config.yaml
d_model: 320
n_head: 10
head_dim: 32
d_mlp: 1280
norm_place: "pre"
norm_eps: 1e-06
positions: "learned"
tie_embeddings: true
init_std_qkv: 0.042
init_std_up: 0.042
lr_head: 0.014
decay_fraction: 0.81
z_loss: 0.0001
steps: 6259
Each number is 500 + 50 x the weight over the matrix's rms, rounded and kept within 0 to 999. Layers, rows and columns count from 0. Numbers have three digits each.

# layer 2 MLP down (transposed), 1280x320, rms 0.0383, rows 927-976, columns 64-127
539453564520427536559481440472621469413502522482503455526396519534559563543569558487478448507425453499478472467543569523447368484511622445392543526546515521503498522556513582513560461530355401
431495510582498629525509503476509521480410398470431561497376492521522421571511498515429500450470488452483534554512510499517467624574472559460467508582519538454610674427517436504534434542441459
453544406608510589341560562616440452448455498528459462521408347449544452511489587414567446540520535414485487581514526566493586382423567565472446515585517594516467457556524519576458557376550419
459579381508581456463464532498534459355384451563573534593483548429416447539499493422517392501519452465516452506520546554459494488449707481451514518507445449550636490496449531431458515464517442
514493544510478470543464469494523494447496432512505496482541509506384485528466526466523521487591491567463615519514503458470490540525432487506554543530473499506552450532493443430505454453479511
483533470445490586399568538528383481420412541490451436453532510356577517515447480485526457410619394458491509417432433631467383412519515527425511508573461419561558551525404566573422516449604662
596541622489608350542509580508517499474474529593568447495503494495553587449510463492537540423468515456437424521491499555492492493434554554610579404456478609496508475412380503505519529480532516
437513530545530474493494540533449543481518501446499487520540536508529484493433484500495482475497464437426539447578509367529473551555494425475505519426511460483433543519522516494505524516489529
543514380459508528593449517552497502460481546591515535424442556562369531461558419525498429510517493537491467431544543525473456485583492546383390511596495547345481561557560478452492448548556565
511522522420508519533512471491469478555554471400548489537427482486502447448480546487445439504469459466464524428536509507511457476489545577476498479392554515527500510515560560487492490479495501
487564588384444504411470489506500542562477477512546483524505492558509488544514529460371487517392410517484487464574502554536529591506510462432477424520484482506470452497513550464451528502486500
583408501504503534503411444545497437513495567556506464426473482488479562536417481442460477510635493455420548514381424479463496596581480547517528464590441585417449395448515507431512482472404484
387471507502509458475504376513540507492444614405499404503573413608504477565547501488567486570495535435472496545534435505482508437466465526403436586506521418563540503519557432506500420400459409
437465561485605498546491458515527414457489399487522509516540507532427447527465489449456595494456487564522497500479469463512517402457421510484434475500555464496551488418495547517549493562465422
509524522542455507494525508605450520538482559552477481533390446563446456410446458418473408613553541518523369472613496508543458569523368567461483443583519423417484496524471452555485496456465405
467545486538473503518480492533469526468505456542524436463508483415466429542543568562467499485444483516475538523501521460481482574530391505470407567586516482465471461482484523529519479437462499
572548568661482538457464481535524536528392514372476498550506449470559491559494511440469484552440502442501438481455415472432392495442514465471537441580419560534485564492527489582514489617547452
524520530427475619488441539575383488504526452500466432398590506466558588487540565571485524437480436514509422549538461503561509465430581454558617469491410408493517436492572469578513388485527522
515528498492607450561474438522547512473425472547512539507478530484604459443512482529478606532536536503513473531567505476472510489486589572572509522452528435550588540474466485572483547397441507
554472437476568518471519452510504436587495495487499458482521491514519490500501456499544505447521556564463525456526584527498531537494471462570499452527420519610420495566463413595525508532540494
409509484469456499646472467502524529552565486485540444473497542545494545530512439549482509465557568466503473466520458458511440522503528512449552506463518546565492437509524514532483484549444508
512393493432586546456533514539572414501460558450524522475475620463484496338452551475483527484492511450506611539508544436506462521451489554477492449541497469419527511517413535385484530500520547
481429453392563471577511532554552586562587559478533583468604421549511499516512498489466556448491455502562463495461440472491540493426573463502502422593473416394564469450494448500548434399507540
532487375571572453519504571509407404462511487359497388475500508566427516493441432502443469405526486492547469410468468583485564604480467410580527462481418412560455400444584570446551528438478458
571497466491499488506573415530514573469512518472497456494480507548475449459551526541471552536489535488437479518538520483519433433500485511474499485514590507619446435576465577484526514497467504
451491526479500528545448459428452532505449552423487428492473454536570566469495483490557463451498496467423589450439515477475503450484472542520405555470397573467530574527547483560521542557513443
497451530434400478443493553536559522409544488431505416511487545563531410448507497471522461420506402491483428523468437541443509557513456341449544513548528519477591555515402469607505352535577478
490564485531413502552464486455559525515469481484511479543530484545429478501429507497567512524493495429503573480552417430470509503544439466480437477472479560494515460561487573409561471498491517
443442578543485520505610470451515559522516613508487517423497484579515553512407490524478515423437464528488583470471488512538601459503619656480538434520510613398588562519498528467520524421480455
469474555489438497632471515542555483554533453529440417541401571556456473557523500478538452505503480493419549516554548447471565511565528572511515528468402467486528550547468497371537522441509461
468518492530531551503525406523535511548535456506587540437446492457493511518517511570503554466473540476529498430470526461477472482450456466519500501515518557507550470583482502415503560557505553
463501506516436498550417542469526576428465480499613559455586464485476492504447406495492601507489508506643514603587490567569530533450520451474402445432590479465433512492578490417518459517416529
527399427506461541447562482465434519509516503502540448559483572475492510539526451504515516429502499476474481494475553583449493527528457584480470543550482553492540509551460474472506502549546557
608448425432473545563588501452450553538446584514536480499465505504596520481540514487550451427528472465526570445515501522438556480477535620508582480462524508468567523614506487521411528399440522
492595442457479536566459535475534426480506546547547554589440458548481545440556518365521534544549389489430474473518501516407548469509486482514459498575592453488451575501489514558515487497497471
475540550480506508503388524441460546474498376397456502505518510539496453520580492393563488565510532402467513570553549413535553502522577562504556409503490504454544430447481570568538528478496601
490656576437530586567449529535527511527508461519606496507353377533554489561541452569564410469477446519485425473384395557451457526507439561481561541512533544484517563485515462488450508403437498
473542480540609418513566519565477448540443482575453406479530460473387591491553593429537513474484572447451497529496462445484444532459440472566476447549495494599643481579523561426470492455578456
493582466472451472526566532588538412539461470459539546544446487504453506413532559498515447508485468500418468546551546419529455585491490456503455509608499526495510540378440429499565581480477542
456538598511605409479447514581528457553468513459427639548512563498507478635471517510547561502542423394449558456422583392516366515556461465478521621518470601549458510518419499502509549539498508
506443399484573526529496415521481459520550451532486461488501446380543492526539544496386480536563531484525540536400426509438414591507500481512545555525509511449589532434388538555469497517468455
496482530467481550499589497534429467526516552439496417514458439534446464495539435511453577484517458510508552518504458448547486422544501489461547540532580474500463479455503546510556479513452542
624513448512554406495484540447559497512626457534587485512601507430462615417461519532486567565485516487554499497531462543446475542478537519466475459530479473549521497557452419548483501485562492
471546492613605473530520541521448544527510485430438529452515530433449480453470591486468448436455473557512521484533512552458449464527454425465450527600486456471456584564508592593592446520608497
518484568499494385480438594413547459543550483529513518451411416409541423488573497487483467397511585384517587474482413593488527441452548523537499637567452485567398512387503495483555576546403553
425499412465463483560489497515463535576477502527543541507468450492520491433425548541441502508488513534536487463523470556499470458564513516515579527526416522355455471506448521445594536576565445
577523500522504561395526512572573470488427624532427474467509387507512554535487500423549470485509570491521453457490536565455486525510565502516433504493593473470516411534309380486505476580603491
504546480476558572517398501439519437544506559489510508560466585461546424554535501536562488497468435520466443446567464576479561528589488526526479478426491444428464482412490509568493506592477564
534516425520509464483423479462469488582552551566470536540576519461529512462491491487488499543518479533451550519489440506516511432504483456454450577450554556481446514427581477562486477507573440
411535565420480518492539575545434467476457554490557428542480540528491431509477488501455532556489551457523504580464458539476409453490500510482426540535551501468497507467576480553449470549480497
# layer 2 MLP up, 1280x320, rms 0.0829, rows 928-977, columns 64-127
519546528492613492440555490566545535378557469524539472592473500490522470475522478513439415541461573522448509478460463475559481523523491488573472421442462477514482417460432527528419537442483505
398433528486505412587489456477457569667537493462401484426530422585539483426493496535523500488402580475495560500545468525506528445496494532533524678435501522558469553566431476402572383546489435
456506550550490462537586561530492563425574508577601491483555540540489503499518518446460440564411556485582540518520485503572458505528532507453422534525436551428612521494480541511490481433507518
448541426473521556469506518509472506516522525587512479600445479515521534453518488519393511529489509488534420447477490557486462473498551496544496488476506489537457533479450474496516558552512550
471514527428480475508518570479468513548485482531562487503568527600511507460552455533523428659435476529463481511533424470442420495458525550464474527629469492542545524486466508565489485387476515
522478489465455551476438424514486455507497528499520481449581519464391541509564470453471452467495514573359522444468449440464484494540476555504511505588520435527474456548609495437484441468489526
546494495399459390485522451530475502514536459447466460387450478554452539509544610527472442498516483501473576541509571453550536433472482444518465507532623502490509531513485469487519568506516431
521566422460429495525469546504569535401462469485489591490476558565467465575556537480470403395483517537536471578543520445444465451434515541565592504571516555588532580522532492450492433495450442
498614483536507535530523434445573432547525516508442416583413569449465470484583437475520616538486426491521441557436493541507453471459450417604512491557452483596452495453448528511470503495607508
422489422454498462438498516523518418519502566478455641542444463458463480430526444459433537617621450461489451474428530512536488549415539562466535598458544535528513493545593458432442455570491534
538519522524577537475484534530528386526476527457454515568431543482475517513452549441545425519526436559582422573457482527563435504467585555366534526479487424611479497490454517392411455522396552
542434512484478452479511528463563503535445512583501460581430586469540414632501461506506515385561521540512477476446456495529480477476550538454517568448405513536432412539477506472489431535560547
515460431485481563483552575484469521523498568460504523523542452427487481485570426528515500547476446491595523456465493491452444565474546576489496593386539525420492514477510459542502437455517480
345559471455504603505567540520505527475526494509418551455561548503505519468465595585537510453395462589490474527525506539495507457485534491506469451440454537444484472477479542495578493505564556
461572493507595530495573484446513397472538491429485487453567488581468512543472487480462452585464583429461476431570556567449546472369498509517502525495487500596514481655551474579536501506550539
541493489462522477531510557435476518487482491517519488488536516509472499426491495551534526440450473499491529461522495507522484546556524592432572399461461564510497517525495490386466487584490544
526475440486478618431531473534505510532497416606469504441500431495507602476546507584429517664422595485432609510552477559579509446510586455493552478383562414542459486463491450465491489421572546
501487442475559557533523511447506522527503498402503474505414405481525590514528397503488562497409535462608575483534493500592526541542468540469581474409553539458440582477444491505420515547594542
469519527426477489500494497524534556468497565519478455446541561447509467461462587521467449554464493420511481489445396426498471485505505578510521489527502501461570486462456433545567532512426636
525486454448452439414592496515490416447413465551481531477480470520509506542577534458470483497578509488489480499533558509472533528459530538575488468457535443471503517476516437546512468480571479
510629528517442575543532501506511514487518555499549426446552564650556515535431538447499521433427467430464508467505462508516530463529542517460383569421537546426609521446533467566478436496585398
497511439481419460562540531577440528563468542511453543601605507467488451497584457495476496541549530509500503533524461494470504553543534545540563479526441541495590545452470508575499423561478507
441448502497475451511489467500541553527362485476443515525519439504380481430509572536480610524439462442569482423512514495473453529550457406394518501421412421462510577492459499526457539522497523
480512482422499538525489537498560472477412425551400477467572531378518546559473490383464460552540458528514491493505512528564550554525506452624501402527455530466530531366479477554477529477514503
460412504487501446442583549546507508518462522572496542532481558436474466507391551548475533513534472613480494506456501529532536423425565452535516521488640506541563533431456561471415464461520533
496513388531533569549475584555547515518517479540430489534442472441486458480584402535595562416498426496440503516393448502413437477599552549447506513624424502599419556494499582446500511519522507
515454510472379511454546538472511541541634499534447481614511439524564496569491456504512472597516501557542496501491499544510464494515317439503502568572566476480506470463537472541506472464444476
563541555475510438505521495446521581493526490531528505516502560480530523608482408490530467492505531366514540537593517398488598406534493504425500594586473434522497475483516529530495468536538453
559569509569463550478437505490456471455570523420573551470530558543580448502435421425514407514507512520551392470510509499527453593420436447504496480547517465596393500439596405584455447502439501
425533551473490465438494495446427378483458504514499426527556450476442497505531459542517475488427519558478491513520498492524493477407500560479486521437451431604451501497514448521481452526401507
479483530512521521520451507486501465601546468481468474510503553516491425554585601538425462454456430399463542494489454570599420549492565562469477585466535477621511428531571500509576521454445558
487538516522573424472451510541469521496553482432559449530550430512499520462543523551461437521555444519536452526467518465569488531497474481491528585473504560497519501473496393513519524540501480
504506515486463479564408434494485494481560577613537485497497469520498424496412535431458530533484553566484453448451413554482477509588443348432482632556466406466546550437486475573534451494538542
468447521598390536443512558490478513563502511473456580533520544512599550471500468555438540533498579500514559511498469525515510451484565495412573503522408503529535477475528453457438502450480494
439505496501496525456551509496410526554513558508522532477616488601516533423510453593507538504466467500521508598597529491485477480500513566451469527515448544533404536432517466441388540503549542
558458399630423529528604507538509535564566491484425545574512394539515384538530528440440536485467540531447449585493436539483554473531532633441410559577503489453517532443533495387512579495594459
519377467488492471507549391496550544509521486468427618491381500513558465550499487571518577529560501476477524498549499503510539518483509527525399526376523439439426552508488575591511464587509548
498443532466507432490496547449552481487535489521474621535548551497572498500642511457466488487431486520538424502517537524439509491543556459513562500560471584604508505515525502493591543490496537
493533524410462515417512482600441588485479367536591533560584487431502491492490560557530590506521498433507463487451588567353613583440474490549477393453489509502481522491552491532419397636478451
476580553536492443462505521473534457503443563400529436553555542513469498538528525497532530439469422467494457497521465459474529451506493561566479497512392516470414485480509434414578503464536464
563535535453528450502498460601447475524485489429464508435495599502542430490604564505447505466526527447577385486633510543466567477497532553502470537550472562498465591531412458465447434544441521
484487352547510449465465580484479558528549541538490440555426486472485480484545615410531545468451539499495526513555473514547494504572486401581411502421497475522522447541477451509393497541503586
460510448495498541527405449673494414455500485471497574449414375424488588469581553394632444544514579530540462464534467383448471497468538529525403398523583451503461512461444537532498489564526540
549530434534501481427428550425535463405423510495559454493544470507598585510611502550452590497567500647528478579532415475401554433460449469501511477524587516426463467504516588504377486485544502
572500479535509479553500511486513498454487505553590432574466574452529421481513433499474526557560506498425426545490515466480503483508427447501438523437523475496466514528574465454398516533500512
506498530461474558444467495510529363451434524497514426396494596547666453427470546527608536537404555501523462495594470430515557540505510448497500456542551451354446553468511558443518565549524539
392480519509429541558513553496539490510456501523453497514541495551471508430322481424398557557465524445584493462580537503542451518453484479471520529520486559503551487520443514553510473501539512
463560515522493600482541558501458538578444451500559503528542441424465515569511524460465509468530396470545463549464542428419558476536510489432498452553503481480472471551498466412485536533458476
558511506463517533526459376533508541588485413527479491459535387391568525458536530621476558528521524525436546482567477537523552525495400549497505550505543564365508417460462505486509499573434516
538523508476644396501455594424455452483418585480509520544486527501455553474521381429529611615539490490493452471508541435506411460511460513456559566562516479437551496475594515499449501518392530